{
  "n_head": 2,
  "activation": "gelu",
  "norm": "layernorm",
  "norm_place": "pre",
  "bias": "all",
  "init": "uniform",
  "lr": 0.00304,
  "dataset": "wikipedia_en"
}
Each number is 128 + 24 x the weight over its row's rms, rounded and kept within 0 to 255. Layers, rows and columns count from 0. The size above them is the row's rms in percent of the matrix's.

# layer 5 attention query, 128x128, rms 0.155, rows 0-52, columns 64-127
size [120 114 115 121 109 125 118 114 135 127 124 122 107 130  97 127 103 108 127 121 128 123 105 114 120 121 123 100 126 117 131 135 137 118 135 117 109 126 102 109 112 131  98 118 120 109 105 134 114 125 132 121 109]
[[ 98  96  87 143 118 155 144 175 112 164 142 158 123 151 118 132 144  88 142 143 123 175 153 129 112 140 120 171 150  94 145 125 125 126 124  87 110 139  82 173 134 131 148 132 155 126 116 125 149 119 152 132 120 127  82  95 128 115 104 132 116 146 192 107]
 [151 174 132 113 141 136 103 128 104 124 143 128 120 134  93 152 127 145 138 127  78 127 162 144 112  83 147 154 106 141 139 167 104 116 129 133 106 132 136 118 134  96  94  93 135 166 126 159 112 145 127 102 113  70 101 131 147 104 139  99 124 125  85 125]
 [112 136  61  96 117 177 119 114 163 137 148 130 133 144 134 103  72  96 143 124 132 153  97 138 136 125  78 109 153 116 124 111 167 116 140  92 124 127 117 141 111 134 149  92 141  90 134  79 139 139 131 148 127 105  83 106 130 143  72 124 135 140 170 158]
 [124 101 101 125 103 120 126 137 170 163 150 140  79 148 118  99 136 104 143 143 142 107 125 102 144 152  78  90 119 105 139 142  69 107 144 138 150 149 128 155 114 127 171 164 162 112 106 110 112 102 104 169 107 167 145 113 135 119 147 164  59 148 152 115]
 [152 161 142 115 149 148 120 131 153 119 147 137 147  89 131 104 123 111 136 110 145 134 138 139 113 125 149 186 131 135 102 149 167 127  72 135 131 126 150  81 133 122  98 134 150 139 190 161 159 126 165 108 125 114 142 128 141 158 135 151 206  98 133 146]
 [147 147 141  97 126 147 140 101 107  97 113 126 144 116 128 145 158 157 148 134 157 142 104 130 108 120 167 164  89 130 114  92 168 149  93 102 121 150 108 130 156 142 112  93 116 172 180  85 135 137 153 114 124 129 118  87  94 146 126  84 125  91 126 113]
 [130 124 160  94 123 138 119 165 102 127 133 127 134 142 119 186 148 139 124 136 163 123 136  86 153 116 150 147 164 100 165 143  75 146 143 157 132 178 111 150 207 150  75  98 100 148 125 133 136  76 100 109 122 143 161 113 135 122 128 155  83 129 167  64]
 [167 146 128 114 123  83 150 140  98 112 119 125 135  98 144 101 118 125 134 106 136 160 105 150 114 159 152 100 144 155 117 124 133 185 161 136 149 114 122 131 112 147 120  90  98 156 143 116 127 105  96 157 120 124 109 126 153 112 162 159 129 147 105 110]
 [139 123 120 103 116 128 112 152 119  97 124 167  80 141 138 146 167 155 181 152 123 128 114 103 107 150  92 188 112 104 135 164 105 125 103 118 139 146 104 137 125 143 113 104  93 136 100 124 117 143 138 129 110 120 119 105 115 104 124 130 111 144 149 105]
 [128 157 106 140 135 172  77 133 159 120 161 161 114 132 132 149 133 105 155 137 104 129 147 110 137 121  93 183 133 113 125 144 107 110  90 123  98 143 119 113 130 130 105 128 148 116 102 132 149 130 148 132 115 121 133 133 111 164 118 129 119 137 166 177]
 [118 136 117 159  92 116 137 159 141 138 122 167 110 129 114 134 114 145 127 125  97 107 150 126 147 132 140 154  93 126 131 107 113 159 124 142 126 108 126 143 105 183 118 141 101 131  70 108 152  80 108 115  98 112 133 106 127 105 159 111  52 106 132  94]
 [138 115 139 128 108 131 123 117 131 133 118 112  95 134  82 123 131 142 127 115  80 153  85 101 132 136 114 122 130 107 100 145  64 154 173 146 129 162 122 115 108 102 131  86 110 123  85 103 135 140  92 134  92 131 131 143 168  78 151 164 136 158 112 134]
 [134 135 112 147 131  92 153 130 108 160 122 142 154 113  90 114 133 140 133 101 122 205 124 157 123 122 136 158 159 119 152 131  99 138 124 103 127  95 112 150  98 100 164  79 108 136 132 118 122 132 100 135  91  95  64 120 139  91 115 142 137 140 159 136]
 [121 150 121  95 146 105 101 142 148  93  97 160  97 144 145 125 126 114 159 125 127 167 123 159 123 130  96 147 147 107 125 173 115 144 110 115 137 178  97  91  61 125 136  97  96 114 144 144  87 172 108 135  93 108 107 137 119 143 100 149 166 139  99 134]
 [ 96 125 113 138 129 164 136  94 142 139 161 129 156  89 136 149 101 105 132  97 121 138 160 156 104  98 137 108 110 157  92 101 205 166 118 123 106 108 134 117 147 115 110 134 139 142 160 149 160 127 142 101 155  76  66 124 134 153 128 100 154 118 117 132]
 [124 187 137 142 127 124  87 105 154 131  82 104 108 130 145 132 116 110 112 134  95  83 122  95 154 115 120 126 144 139 134 103 151 146 141 131 121 138 142 113 146 120 128 135 165  80 125 159 147 152  95 134 112 158 162 149 148 169 111 189 137 120  92 160]
 [ 92 139 122 136 137 109 114 111 112 113 103 118 132 136 180 147 155 119 154 114 159 137 116 114 164  99 106 128 118  95 103 122 126 193 113 130 181 170 139 113 126 156 135 137  66 125 150 117 140 119  94 111  98 181 144 130 117 162 122 152 144  97 118 140]
 [ 90 157 141 113 165  96 156 176 116 141 144 157 136 130 110 115 144 119 158 119 174 125 134 176 115 173 152 187 120 132 136 160 148 116 141 145 125 111 126 135 111 113  93 156 148 147 179 121 114 153  93 125 172 118 131  93  98 149 111  96 126  60 153  99]
 [150 178 134 135 127  82 154 112 158 107 138  98  90  84 131 120 133 120 147  59 156 136 136 114  86  98 136 134 108 154  84 130 152 141 138 181 125 114 138  98  81 145 101 109 126 117  94 135 147 129 153 144 147  80  78 155 114 136 160 134 167 135  96 137]
 [124 116 111 103 121 142 120 120 160 134 111 119  69 133 148 153 165  96 134  98 145 101 130 128 151 144 111 121 118 114 121 151  82 116 133 166 160 165 134 100 103 115 133 107 124 129 133 120  73 150 158 165 138 140 152 124 110 153 128 158 144 133 130 140]
 [158  71 122 137  72 120 117  96 171 133 150  69  92 117 152 108 165 133 107 122 153 100 145  73 160  80  93 103  99 106 109 128  75  99 143 158 173 139 150 117 121 131 137 138 119 151  96 134 127 109 153 158 116 145 133 140 138 119 150 128 102 127 134 123]
 [129 133 119 107 132 153 134 120 114 108 131 110 156  68 144  94 101 137 111 127 166 131 137 101 159  83 112 129 101 116  79  75 180 207 132 111 164 145 123 155 136 151 117 118  95 128 131 126 164 123 117 141 140 116  92  97  99 143 134 131 135 112  89  97]
 [116 130 112 162 138  89 106 120 149 175 135 122 134 106 150 141 100 127 132 110  88 112 155 153 128  99 176 182 108 164 153  93 163 116 148  97  91 103 159 123  96 170 106 171 186  86 111 129 136 135 132 104 123 108 126 153 120 141 143  87 123  80 114 143]
 [104 105 104 152 148 135 144 154 102 104 166 126 115 122 128 125 147 105  97 132 170 141 160 169 125 135 136 136 105 144 107 104 178 126 115 130 132 131 120 126  97 152 109 150 123 139 147  92 127 120 124 145 148 123 134 108  95 164 120 121 131 101 156 139]
 [139 127 158  91 101 145 115 155  87 120 131 144 130 170 105 138 110 106 169 177 123 168 104 129 114 140 111 117 139  70 132 182  82 116 157 102 112 133 100 154 177 118 145 143 123 148 113 126  91 115 112  86 115 164 124 119 145  50 125 119  95 122 153  96]
 [105 126 131 170 156 124  92 123 129 148 120 155 133 114 118 147 116 119 114 116  84 138 150 122 130  88 121 111 131 113 141 122 157 146 139 100 101 111 126 122 124 105 112 106 168  81 110 166 121 147  87 131 107  92 132 151 134 155 142 152 143 163  82 168]
 [154 145 137 103 158 115 130  95  93 127 144  76 100  69 140 116 148 129 130  88 174 138 137 116 170  97 115 170 105 123 120 100 125 189 107 169 150 144 137 116 132 142  95  92 107 145 152 153 162  98 164 130 104 136 112 128 136 121 127 139 153 120 141 124]
 [122 152 169 127 178  78 146 127 115 129 128 112 149 138 152 157 132 153 131 118 123 113 131 166 152 159 134 138  96 100 144  92 178 138 102 144 136 142 140 124 180 120 110 119 101 151 191 108 135 142 121 126 136 163 157 110 125 161  96 171 110  84 147 110]
 [117 119 132 167 151 111 101 118 128 159 118 131 137 148 110 119 106 144 130 153 111 151 119 146 169 118 157 131 174 148 154 145 118 148 152  98 132 143 110 124  98  86 177 128 129  78 146 125 148 134  77 112  86 158 124 155 144 139 113 166 152 132 109 150]
 [149 163 132 107 129 125 160 138 112  98 142 169 153 148  86 148 154 146 133 122 158 118 118 144 100 177 121 179 121 113 120 152 128 100  77 111 128 111 121 125 161 163 131 109 124 131 160  91 111 148 142 107 107 114 156 114 111 105 119  91 129 118 212 112]
 [ 96  62 112 150 133 149  96 120 153 152 125 111  99 141 155 113 140 115  97 124 114 122 144 112 171 103 103  99 137 132 117 125  96 143 157 145 168 163 132 112  56 104 143 150 125 114  73 130 123 128 119 189 126 129 135 139 127 164 124 146 132 156  97 179]
 [180 156 139  98 139 148 103 103 115 106 128  86 118 118 130 138 140 139 141 129 168 138 120 108 109 122 117 145 152 135 117 166 133 147  77 119 128 147 129 104 174 100  87 132 117 111 162 164 153 134 144 127  92 155 152 124 162 130 110 192 183 120 147 135]
 [111 134 120 156 110 150 126  84  94 126 153  92 133  97  92 135 138 144 154 124 124 159 146 124 132  66 130 142 128 109 130 149 144 158 132 113 114 155 107 144 128  98 139  82  85 147 116 127 155 115 150 105  85  85  50 150 129 102 123 142 131 170 125 125]
 [123 134  92 151 156 143 112 141 175 155 147  88 133  94 151  96 100 129 151  97 153 151 175 143 161 121 151 137 107 121 135 100 186 162 141 123 138 130 121 147 148 105 105 149 167 122 161 165 105 119 154 111 108 138 105  95 151 197 116 157 147 113 122 117]
 [ 90 148 102 127 127 111 121 122 129 128 130 165 107 132 133  79 107 122 177 135 126 143 104 111 137 109 110 115 134 126 112  71 144 149 156 104 171 138  98 155  91 139 181  94 100 123 117 111 139 148 117 137 134 129  72 113 105 125 140 150 129 177  92 137]
 [157 116 150 114 124 150  88 119 122 118 131 114 134 130 120 143 162 172 155 126 126 105 106  99 141 119 113 164 112  90 156 149  80 140  99 108 112 161 116 133 205 141  93 113 116 133 125 113 121  76 185 102  98 142 173 131 119 118 119 139 121 138 134 103]
 [130 124 129 162 155 131 137 130 130 152 126 152 127 122 126 165 166 113  87 112 109 134 173 148  97 105 168 161 104 146 105 148 132  90  97 141 101  88 164 140 106 132 110 155 177 116 140 156 137  87 147 153 110  72  81 146 148 103 115 119 134 127 144 135]
 [154 148 167  94 111 161 118 139 127 120 109  95 133 118 102 122 136 127 170 128 137 133  96 111 101 120 108 129 106 144 120 142 127 127 135 140 116 140 109  98 156 105 105  72 125 135 146 124 133 132 141  74 124 128 107 163 147 100 137  94 138 155 119 117]
 [161 156 115 101 160 106  89 126 178 117  91 159 123 145 114 157 155 131 140 128  72 121 105  96 135 165 123 127 151 131 124 142  73 101 109 131 122 142 132 106 145 155 150 122 144 146 120 104 127 172 139 143 122 151 150 191 122 112 103 108 108 111 131 156]
 [117  87 100 111 115 131 131 156 138 126 108 126 127 128 126  98 146 113 179 164 124 126 117 158 118 126 108 120 111  80 155  94 123 135 154 144 124 131  92 165 129 112  99 133 109 160 123 159 108 130 128  99 168 154  81 125 101 124 115  95 125 146 109  98]
 [130 135 184 148 124 135 112 133 155 126 102 139 105 131 138 136 142 122 138 123 110 120  86  79 180  86 113 122 153 113 127 126  92 166 113 154 140 128 131 124 173 159 125 116 142 112 130 135 162 131 122 132 126 169 147 129 167 155  87 224 106 151 130 129]
 [124 147 136 100 126 153 103 128  86 122 103 130 136 159 129 142 105 105 134 152 128 135  93  99 117 121 105  99 180 132 128 127 154 147 109 123 138 107 143 144 165 163 161 117  99  67 142 143 162 149  90 118  84 180 130  97 137 104 114 191 164 131 150 158]
 [136 176 129 138 154 124 124 110  93 114 124 156 142 135  79 187 112 152 134 117  96  93 108 132  74 193 125 145 139 146 142 129 155  92 137 123 106 133 137 122 164 155 103  96  94 123 135  94 113 106 144 101 134 127 135 105 134 125 149  89 101 123 135 147]
 [115 135 120 121 141 164 106 127 127 114 137 122 136 167 122 123 115 125 156 157 156 115  98 103 133 115  93 135 147 110 109 129 167 173  98 121 118 166  79 110 126 119 108 113 109 109 187 120 159 117 132 163 121 160 146 107 127 165  81 164 153 129 134 155]
 [196  83 119 144 107 145 108  81 125 133 131  87 130 127 122 118 136 152  68 129 151 111 118  63 112 115 127 109 130 116  85 122  86 126 142 135 121 109 177  96 129 126 136 154 133 109  93 112 133  86 144 154 110 144 139 133 142 114 156 130 120 102 134 143]
 [141 124 143 104 123  95 134 132 118 127 120 156 119 154 156 145 126 134 133 133 118 149  79 101 124 185 115 106 174 121 138 147  92 137 142 109 174 107 143 138 141 154 155 119  92  93 120 102 117 126 105 151 110 168 181 118 154 112 163 147 144 128 150 121]
 [129 125 100 140 124  90 157 126 105 104 115 124 114 102 113 125 169 137 126 109 165 159 122 133 109 131 156 153 145 119  93  67 182 161 122  97 152 139  88 135 120 165 132  84  83 159 130  81 146 121 137 129 124 101  79 117 121 120 125 123 140 134 133 103]
 [146 152 105 137 133 123 141 119 128  86 104 129  93  95 146 120 117 132 164  99 128 142 123 111 138  79 126 122  92 135 131  85 115 202 141 116 133 159 114 116 141 138 137 100  87 138 148 139 112 100  91 125 124 142 102  85 140 132 117 140 120 118 121  70]
 [186  84 124 132  90 118 116 106 141 127 141  93 113 107 170 142 141 137  91 107 146 111 124  99 131 156 108 136  97 133  88 127  90 123 175 160 171 141 151 130  84 157  86 152 139 123  78  95 109 102 126 146 135 136 129 128 143 100 188 119 105 146 114 109]
 [108 112 127 123  97 161 147 142  88 126 149 142 169 133 141 120 130 133 129 172 153 157 118 148 101 148 128  76 135 125 127  84 192 119 118  92 163 104 134 166 164 149 149 127 106 140 139 100 157 136 104 120 148 124  82 112 119 141 125  86 116 145 117 122]
 [110 125 141 100 111 125 123 130 126 126 142 144 135 136 133 103 109 133 120 167 115 134  77 111  90 159 117  89 182 154 105 121 148 130 133 138 160 113 154 139 100 133 180 117  97 111 128 122 135 153  97 122 112 142 134 148 125 132 151 169 178 174 108 171]
 [ 89  96 104  89 107 176 125 133 129 132 171 126 101 175 136 107 136 130 127 149 167 155 106 129 134 153  81 112 110 125 147 181  96 103 105 134 167 169 113 166 116 102 158  99 123 133 135 126 122 108 135 132 126 149 120 137 102 121 129 104 114 167 150 146]
 [160 129 135 128 153  85 125 112 122 137  95 107 119 116 143 164 149 157 120  73 114  77 161 134 162 118 130 174 115 122 116 106 115 104  97 142  93 156 136 125 153 132  79 133 167 132 137 165  82 134 170 131 141 137 135 139 131 152 113 105 137  93 142  92]]
# layer 5 attention key, 128x128, rms 0.133, rows 0-51, columns 64-127
size [110 112 103 117 102 125 106 100 126 116 107 111 101 120 102 117 100 105 109 121 124 116 107 106 108 120 114  95 117 117 122 116 122 111 116 109 108 115 101 109 109 116 101 110 109 109  96 114 113 107 123 112]
[[ 95 114 143 137 147 111 142 122 119 157 154 145 161 149 140  98 102  99 153 151 161 150 140 186 171 142 108 134 115 106 148 140 132 135 138 129 131 144 142 163 148 148 151 118 124 134 130  93 110  95 102 149 126 105 126 113 122  94  78 122 112 142 186 119]
 [149 121 164 120 101 150 113 192 103 111  77 121 105  82 107 151 126 155 147 104 119 135 126 129  81 124 149 117  94  89 164 148 140 134 146 107 133  98 116  75  87 109 115 116 120 144 121 142  91 147 157  92  90  88 121 164 147 135 132 109 132 120 128 120]
 [ 84 116  99 136 138 139 132  88 107 148 163 129 172 142 135 135 138  86 139 143 133 116 113 119 115 154 117 124 121 156 119 127 149 126  93  94  67 167 102 172 132 160 174 144 126 103 116  75 143 141 134 175 164 105  69 124  95 124 113 150 161 141 145 163]
 [110 112 103 120 116 145 119  73 134 146 154 122 120 185 153 111 129  68 132 133 107 110 163 159 152 153 112 130 104 131 129 124  96  87 148 173 137 134 150 131 133 157 153 120 151 147  75 133 113  94 119 154 161 167 134 126 139 108 123 133  85 122 138 106]
 [126 153 147 147 125 129 137 143 118 128 132 114 153 111 136 168 134 166 163  87 150 111 123  60 127 124 108 106 141 189  99 128 138 142  83 131 118 135 123 150 124 132 102 140 108 129 161 208 138 152 162  96 110 123 143 112 127 136 146 163 144 117 154 148]
 [139 114 139 125 158 126 113 151 142  91 128  83 182 109 143 148 144 178 147 103 137 135 112 101 104 120 127 128 125 116 115 103 160 140 138 122 134 119  70 156 152 131 138  88 100 142 174 118 119 141 153 107 152 111 124 101  76 133  98  96 184 116 123  73]
 [156  95 161 165  97 132  93 168 117 108 149 139 128 127 111 118 150 138 205 150 115 140 139 141 131 122 127 150 122  89 127 157 107 171  99 117 141 124 120  93 144 122 105  97 120 147 125 153 129 112 126 116 103 187 171  63 158  86 105 121  90 125 153  97]
 [130 124 132 134 122 104 135 168 118 122  78 129  75  91 110 112 103 155 161 125 153 205 168 175  95  87 131 135 150 115 126 145 154 127 125 148 148 112 169 124  88 109 136  99 163 130 152 141 157 122 106 105  94 141 142 140 147  66 131 124 134 100 124 117]
 [153 134 148  75  92 162 111 161 118 113 155 120 129 134 116  96 130  91 195 137 108 145 139 131 111 170 137 131 127  94 161 157  84 156 152 144 110 143 116 133 139 161 128  88 121 151 107 108 106 141 110 116  97 119 125 116 123 112 137 124 128 100  98  94]
 [128 109 143 140 104 165  99 149 136 139 154 149 138 152 100 125 135  88 149 127  91  97 148 126 139 139 123 124 141 142 116 132 128 144  97 118 103 136 157 101 116 155 120 122 101 103 111 153 135 133 162 132 107 103 146 144 114 105 106 145 107  95 140 117]
 [153 125 100 139 119 114 133 148 125 120 176 117 121 105 118 152 157 107 116 124 129 144 146 121 154 142 137 122  97  91 168  91 116 161 156 119 205 118 161 139 136 155 142  87 111 129 104  75 144  94 126 121 138 124 113 142 143 116 131 119  82 141 143  99]
 [168 163 119  99  95 105  93 103 130 118 118 102 114 118 147 149 139 124 145 119 122 112 111 157 134 113 122  82 153 184 150 194  74 153 129 105 116 143 121  77 116 113 142  98 132 128 102 108 116 121 122 122 125 142 114 127 173 104 138 163 104 174  89 117]
 [104 137 113 160 129  97 138 163  96 148  96 182 100 104 118 140 111 139 189 140 144 175 160 184 145 115 143 137 147 116 157 128 141 130 157 101 135 151 140 148 116 141 151  94 157 124 133  90 131 102 119 126 119  99 119 143 150  93 104 120 139 146 151  91]
 [111 159 111 115 145  94 130 136 119 155 114 170 116 141 122 108 149 143 192 102 118 144 136 153 116 155 130 110 166 146 148 140 124 161 130 137  84 174 102 122  90 101 103  94 132 155 137 103 103 188 106 149 122  93 140 115 150 139 133 164 135 125 141 143]
 [110 144 122 139 172 122 121 144 136 123 141  93 177 105 113 113 127 148 130 133 165 116 111 129 164  93 139 113  82 179 107 121 174  95 126 107 112 130  89 158 171  84 142 152 100 132 125 118 133 140 147 152 186  67  80  88 113 156 165 144 173 148 151 145]
 [131 138 115 122 169 120  90  91 139 129 147 114 120 153 132 119  79 107 107 111 112 112  94  74 146 128 113 109 144 136 162 111 112 115 129 105 126  75 157 105 100 146 106 164 114  74 149 166 146 160 121 118 123 168 132 153 128 191 128 171 115 122  73 145]
 [144  87 137 160 100 138 106 144 130 127 106 149  81 119 101 118 113 130 129 145 128 168 106 162 127 127 169 131 149 105 121  81 128 165  87 150 134 130 123 117 104 129 102  79 148 147 170 155 154 141 107 133 124 152 171 113 103 123  68 101 115 125  99 113]
 [133  89 138 136 136  88 155 181 142 108 121 192 138 162 144 141 107 153 169 131 138 150 189 145 113 159 146 122 108 129 126 136 175 119 119 132 141 137 102 164 118 118 119 145 126 172 161 140  98 127 163 135 145  83 153 124 137 130 114  88 147 112 191 133]
 [154 138  85  98 144 115 132 121 156 137 139  99 146  80 124 109 143 165  99 100 125 114 129 100 145 129  81 153  75 166 119 134 120 138 111 129 128 121 138 149  99 126 111 133  97 129 112 135 146 141 154 162 154  67  90  97 156 116 171 160 155 114 114 135]
 [150 101 143 100 134 127 118  62 145 104 143 121 126 183 146  73 170 152 133 108 109 118 131 131 123 147 109 125 117 146 104 144  62 115 112 161  85 194  83  92 124 125 124 136 116 144 127 141  96 155 114 150 143 125 142 123 132 141 127 127 136 123  97 127]
 [128 102 153 108 106 185 109  89 126 159 130  96 101  94 133  84 174  96  99 116 114 128 104 138 119 104 142 136  90 109 100 104  67 125 137 179 135 140 130  87 126 122 118 109 159 132  74 164 131  58 132 137 141 157 111 123 131  88 131 132  85 120  88 105]
 [142 107  91 126 109 128 134 143 123 126 139 114 127  81 150 130 130 157 139 157 158 174 101 117 108  97 144 135 107 108 116  61 184 182 135 144 140  85 126 157 132 134 119 128 110 119 118 104 172  92 119 143 113 139  88  95  90 135 143 115 139 110 100  85]
 [126 188 112 151 178 107 124 122 137 116 140 137 154 114  96 154 150 136  79 135 139 124 139  66 182 125 136 118 127 122 153 109 149  92 126  96 127  97 122 156 133 118 123 176 140 111 135 132 109 139 149 159 171  82 106 135 154 152 107 150 121 114 145 105]
 [124  88 118 137 120 116 149 161 116 120 121 183 143 146 161 114 121 137 122 143 179 166 144 170 125 127 141 167 133  69  99  84 170 141 115 165 156 131 142 140 140 143 132 120 149 125 151 146 118 126 152 160 122  83 134 123  84 126  87  74 138 100 167 141]
 [103 123 130  99 112 166 119 133 112 136 128 124 169 156 122 139 113 137 163 143 156 112 145 153 121 158 117 117 127 156 174 180 100 107 133 106 124 156  91 156 158 118 133  93 149 148  93  92 125 103  90 130 108 126 111  80 155 125 127 151 131 166 160  91]
 [109 179 112 136  98 127  99 161 126 138 120 144 116 129 116 135  83 129 150 133  82 114 113 118 181 110 147 117 126 127 151 112 142 155 131 105 108  91 145 108  88 121 143 155 105  91 123 141 139 178 130 123 144 102  87 155 124 170 126 151 108 128 105 134]
 [178  98 143 147 116 126 135 138 136 135 109  97 111  79 133 106 146 141 139 117 178 189 124 126  70 100 148 149 140 113 111 112 123 139  92 143 159 141 140  93 138 128  91  98 123 137 142 166 164  90 151 132  88 139 150 110 113 101  98 145 132  87 123 103]
 [145  83 134 139 114 126 125 153 120 116  89 177 106 137 110 142 104 118 131 139 133 144 115 137  96 110 190 128 158 112 131 113 158 142 132 150 150 108 120  96 136 145 114  96 132 120 209 143 138 135 117 105 113 149 186 136  92 127  93  54 114  97 105 128]
 [ 78 145 117 164 154  98 103 104 132 160 112 141 140 163 126 147 104  90 132 117 129 136 122 150 168  96 107  97 158 149 126 150 124 138 133  91 103 172 132 129 147  91 124 160 122 130 130 131 101 139 101 154 144 134 142 132 182 164 110 187 139 166 157 137]
 [139 118 149 146 128 113 157 157 138  91 155 153 137 145 122 139 151 139 160 118 126 100 131 118 106 183 130 156 168 164 122 165 126  87 137 140 116 122 120 143 160 154 115  93 111 154 160 112 122 123 163  90 140 121 148 111 124 113  90 118 135 116 148 123]
 [120 113 119 141  80 133 116 109 131 146 139 153  86 124 137 113 136  98  94 132 105 157 130 176 138  98 122  95 144  97 106 101  99 160 117 168 112 156 160  81  91 120 136 126 122 130 115 125 124 113 122 162 130 138 128 160 133 121 142 133 102 133 108 154]
 [139 121 163 115 132 143 142 113 126 108 130  97 149 122 156 114 140 140 145 120 154 114 110  91 132 111 116 147 172 166 105 170 100 134 118 140  99 153  95  93 161 118 100 122 115 132 151 188 111 143 135 111  85 148 150  92 131 147 123 176 176 125 108 129]
 [155 116 133 146 103 162 116 174 106 182  81 122 123  77 115 135 118 105 137 133 131 175 107 158 118  87 137 110  87 122 136 129 129 173 133  94 130 117 120 109 122 108 144  89 101 120  98 101 159 103 131 138  99  96  95 114 134  89 108 106 147 152 131 104]
 [ 99 112 143 101 145 116 100 163 129 156 129 147 145 124 139 108  95  89 135 153 129 135 132 108 123  81 145 138 101 104 143  96 174 142 101 126 116 128 153 101 100 139 123 139 133 120 181 207 176 136 138 162 142 136 127 120  85 139  95 147 149  98 122 124]
 [105 137  73 128 107 135 135 101 144 133  99 124 134 133 127 112 123 109 163 131 113 171 104 148 152 154 106 103 111 122 159 107 142 172 117 127 106 136 131 169  87 109 158  90 108 117 135  68 146 154 112 158 137 101 105 129  91 143 116 101 158 129 102 111]
 [150 119 173 160 124 172 116 139 127 158 109 109 108 143 117 168 153  97 135 137  94 125 138 114 141 110 158 153 145  97 135 145  88 138  95 119 130 135 120  74 143 123 117 101 100 129 155 166 150 112 108  85  68 192 177 110 138 112 108 127  96 117 135  90]
 [126 137 130 150 152 120 153 122 130 147 172 106 157  99 109 133 139 144  92 100 168  99 162 122 173 124 123 132 113 162 127 153 122 101 150 121 139 151 105 129 152 127 127 174 118 141  85 120 108 114 157  95 147  98 122 104 143 124 149 142 131 122 179 144]
 [135 143 146  94 143 158 105 141 118  91 130  77 131 110 114 151  97 142 168 113 113 108 121 103  83 147 150 101 117 143 153 207 111 121 107  92  99 123 110 136 156  97 121 119  97 152 117 149 134 120 139 109 110 126 101  71 136 120 142 177 164 117 102 110]
 [151 135 166 117 113 148 143  90 114 124 122 135  87 156 130 128 151 127 130 117  61  89  91 129 112 146 124 143 169 107 143 112 110  94 134 147 105  78 150  97 110 128 111  78 147  81 119 149  89 137 129 113 114 153 187 171 135 105 121 107  94 115 113 131]
 [ 97 121 148  96 123 132 136 156 117 154 100 143 124 113 141  82  99 121 140 124 130 188 126 143 110 136 139 124  78  58 159 122 146 156 127 135 128 134 142 130 109 108 171  91 179 158 122 125 130 111 136 157 137 101 122 110  98 120 134  78  96 109 137  88]
 [141 120 130 123 119 118 112  90 178 150 146  94 133 171 105 134 118 109 132 106 131  72  85 120 165 130 136 160 158 140 134 133  94 155 123 117 109 133 145 126 149 146  94 125 119  67 143 154 150 117  65 106 102 190 155 126 148 133 120 146  82 127 117 137]
 [137 150 117 147 100 132 138 101 127 102 160 109 149 156 127 113  69 131 141 144 158 140  94 121 137 145  96 147 183 184 122 136 125 126 143  87 119 144 122 161 157 118 112 146 150  97 136 133 147 140 101 124 106 154 138 112 129 172 108 207 145 138 105 133]
 [146 114 122 164 116 138 144 171 144  96 123 145 145 176 134 152 147 131 112 118  94 104 105 108 130 106 148  94 136 129 143 157 121 147 100 106 113  79 119 121 111 163 133 118 120 132 141  87 147 207 128  96 125 104 173 153 100 136 124 107 139 154 129 126]
 [ 89 126 122 125 123 139 110  87 148 119 152 116 158 150 176 135 124 111 151 106 168 137  79 122 157 122 108 105 146 187 101 138 125 129 117 103 110 164 114 140 187 136 129 131  72 122 144 121 143 173 140 119 128 150 112  99 128 129 141 178 151 135 135 136]
 [130 131 110 109 131 151 134  70 137 114 178  78 135  90 168 137 160 114  63 123 116 104 101 125 136  86 109 127 136 178 112 116  90 107 151 149 141 132 118 120 175 167 121 148 138 131  86 130 147  97 141 123 120 155 132 140 139  94 150 180 119 140  97 128]
 [143 119 139 144  68 111 166 139  90  96 104 171  83 171  99 114 108 116 126 150 114 134 129 171 123 140 130 118 195 124 138 148 103 140 125 155 135 129 147 123 122 145 128  94 156 127 156 122 138 133  66  95  87 187 168 170 129 116 103 170  99 146 102 146]
 [144 116 116 132 135 108 143 167 122 116 122 163 136 111 137 117 125 152 145 123 140 200 117 167 121 112 151 154 119  80 132 101 151 157 136 153 140  89 157 155  90 165 144  84 150 126 172  89 133 120 134 147 106 111 122  99  73  84 100  86 142 128 136 124]
 [146 119 101 100 161  95  99  85 165 124 111  86 153 118 106 136 145 158 145 104 155 125 103 109 165 131 127 141 118 103 162  86 100 177 144 135 134 150  81 140 128 126 122 111 155 133 106  97 165 122  89 140 143 133  97  92 117 120 145 167 136 112 110  65]
 [154 105 124  94 118 124 144  99 123 122 157  87 100 104 110 103 188 128  53 123 135 122 161 119 138 109 145 126 126 118 128 117  75 117 139 162 153 134 160 109 124 160 132 116 143 134  63 117 140  71 173 173 123 144 112 137 154 117 132 128 102 100 128 133]
 [ 86  90 107 137 108 132 171 184  79 108 122 153 140 148 106 113  79 119 104 153 141 162 103 173 109 132 146 119 128 112 118 120 178 154 137 142 154  78 132 185 131 137 175 109 157 122 147  89 142 121 123 125 105 139 113 136  72  87 109  78 130 140 161 133]
 [114 191 108 138  87 109 148 107 109 107  92 141 106 156 137 106 108 114 148 115 125 153 104 155 141 153  73 117 168 194 122 138 124 132 114  96 104 123 147 149 125 112 143 117 108  98 120 113 154 157 127 124 129 151 144 147 124 129 139 149 150 176  86 157]
 [111 124 177 122  83 153 124 131 108 155 134 144 130 153 144 106 142  64 169 149 112 113 147 170 109 176  98 147 164  97 113 148 113  99 120 135 112 143 124 119 156 138 139 130  93 129  96  95 121 130 139 139 110 149 144 125 131 108 115 122 131 170 134 119]]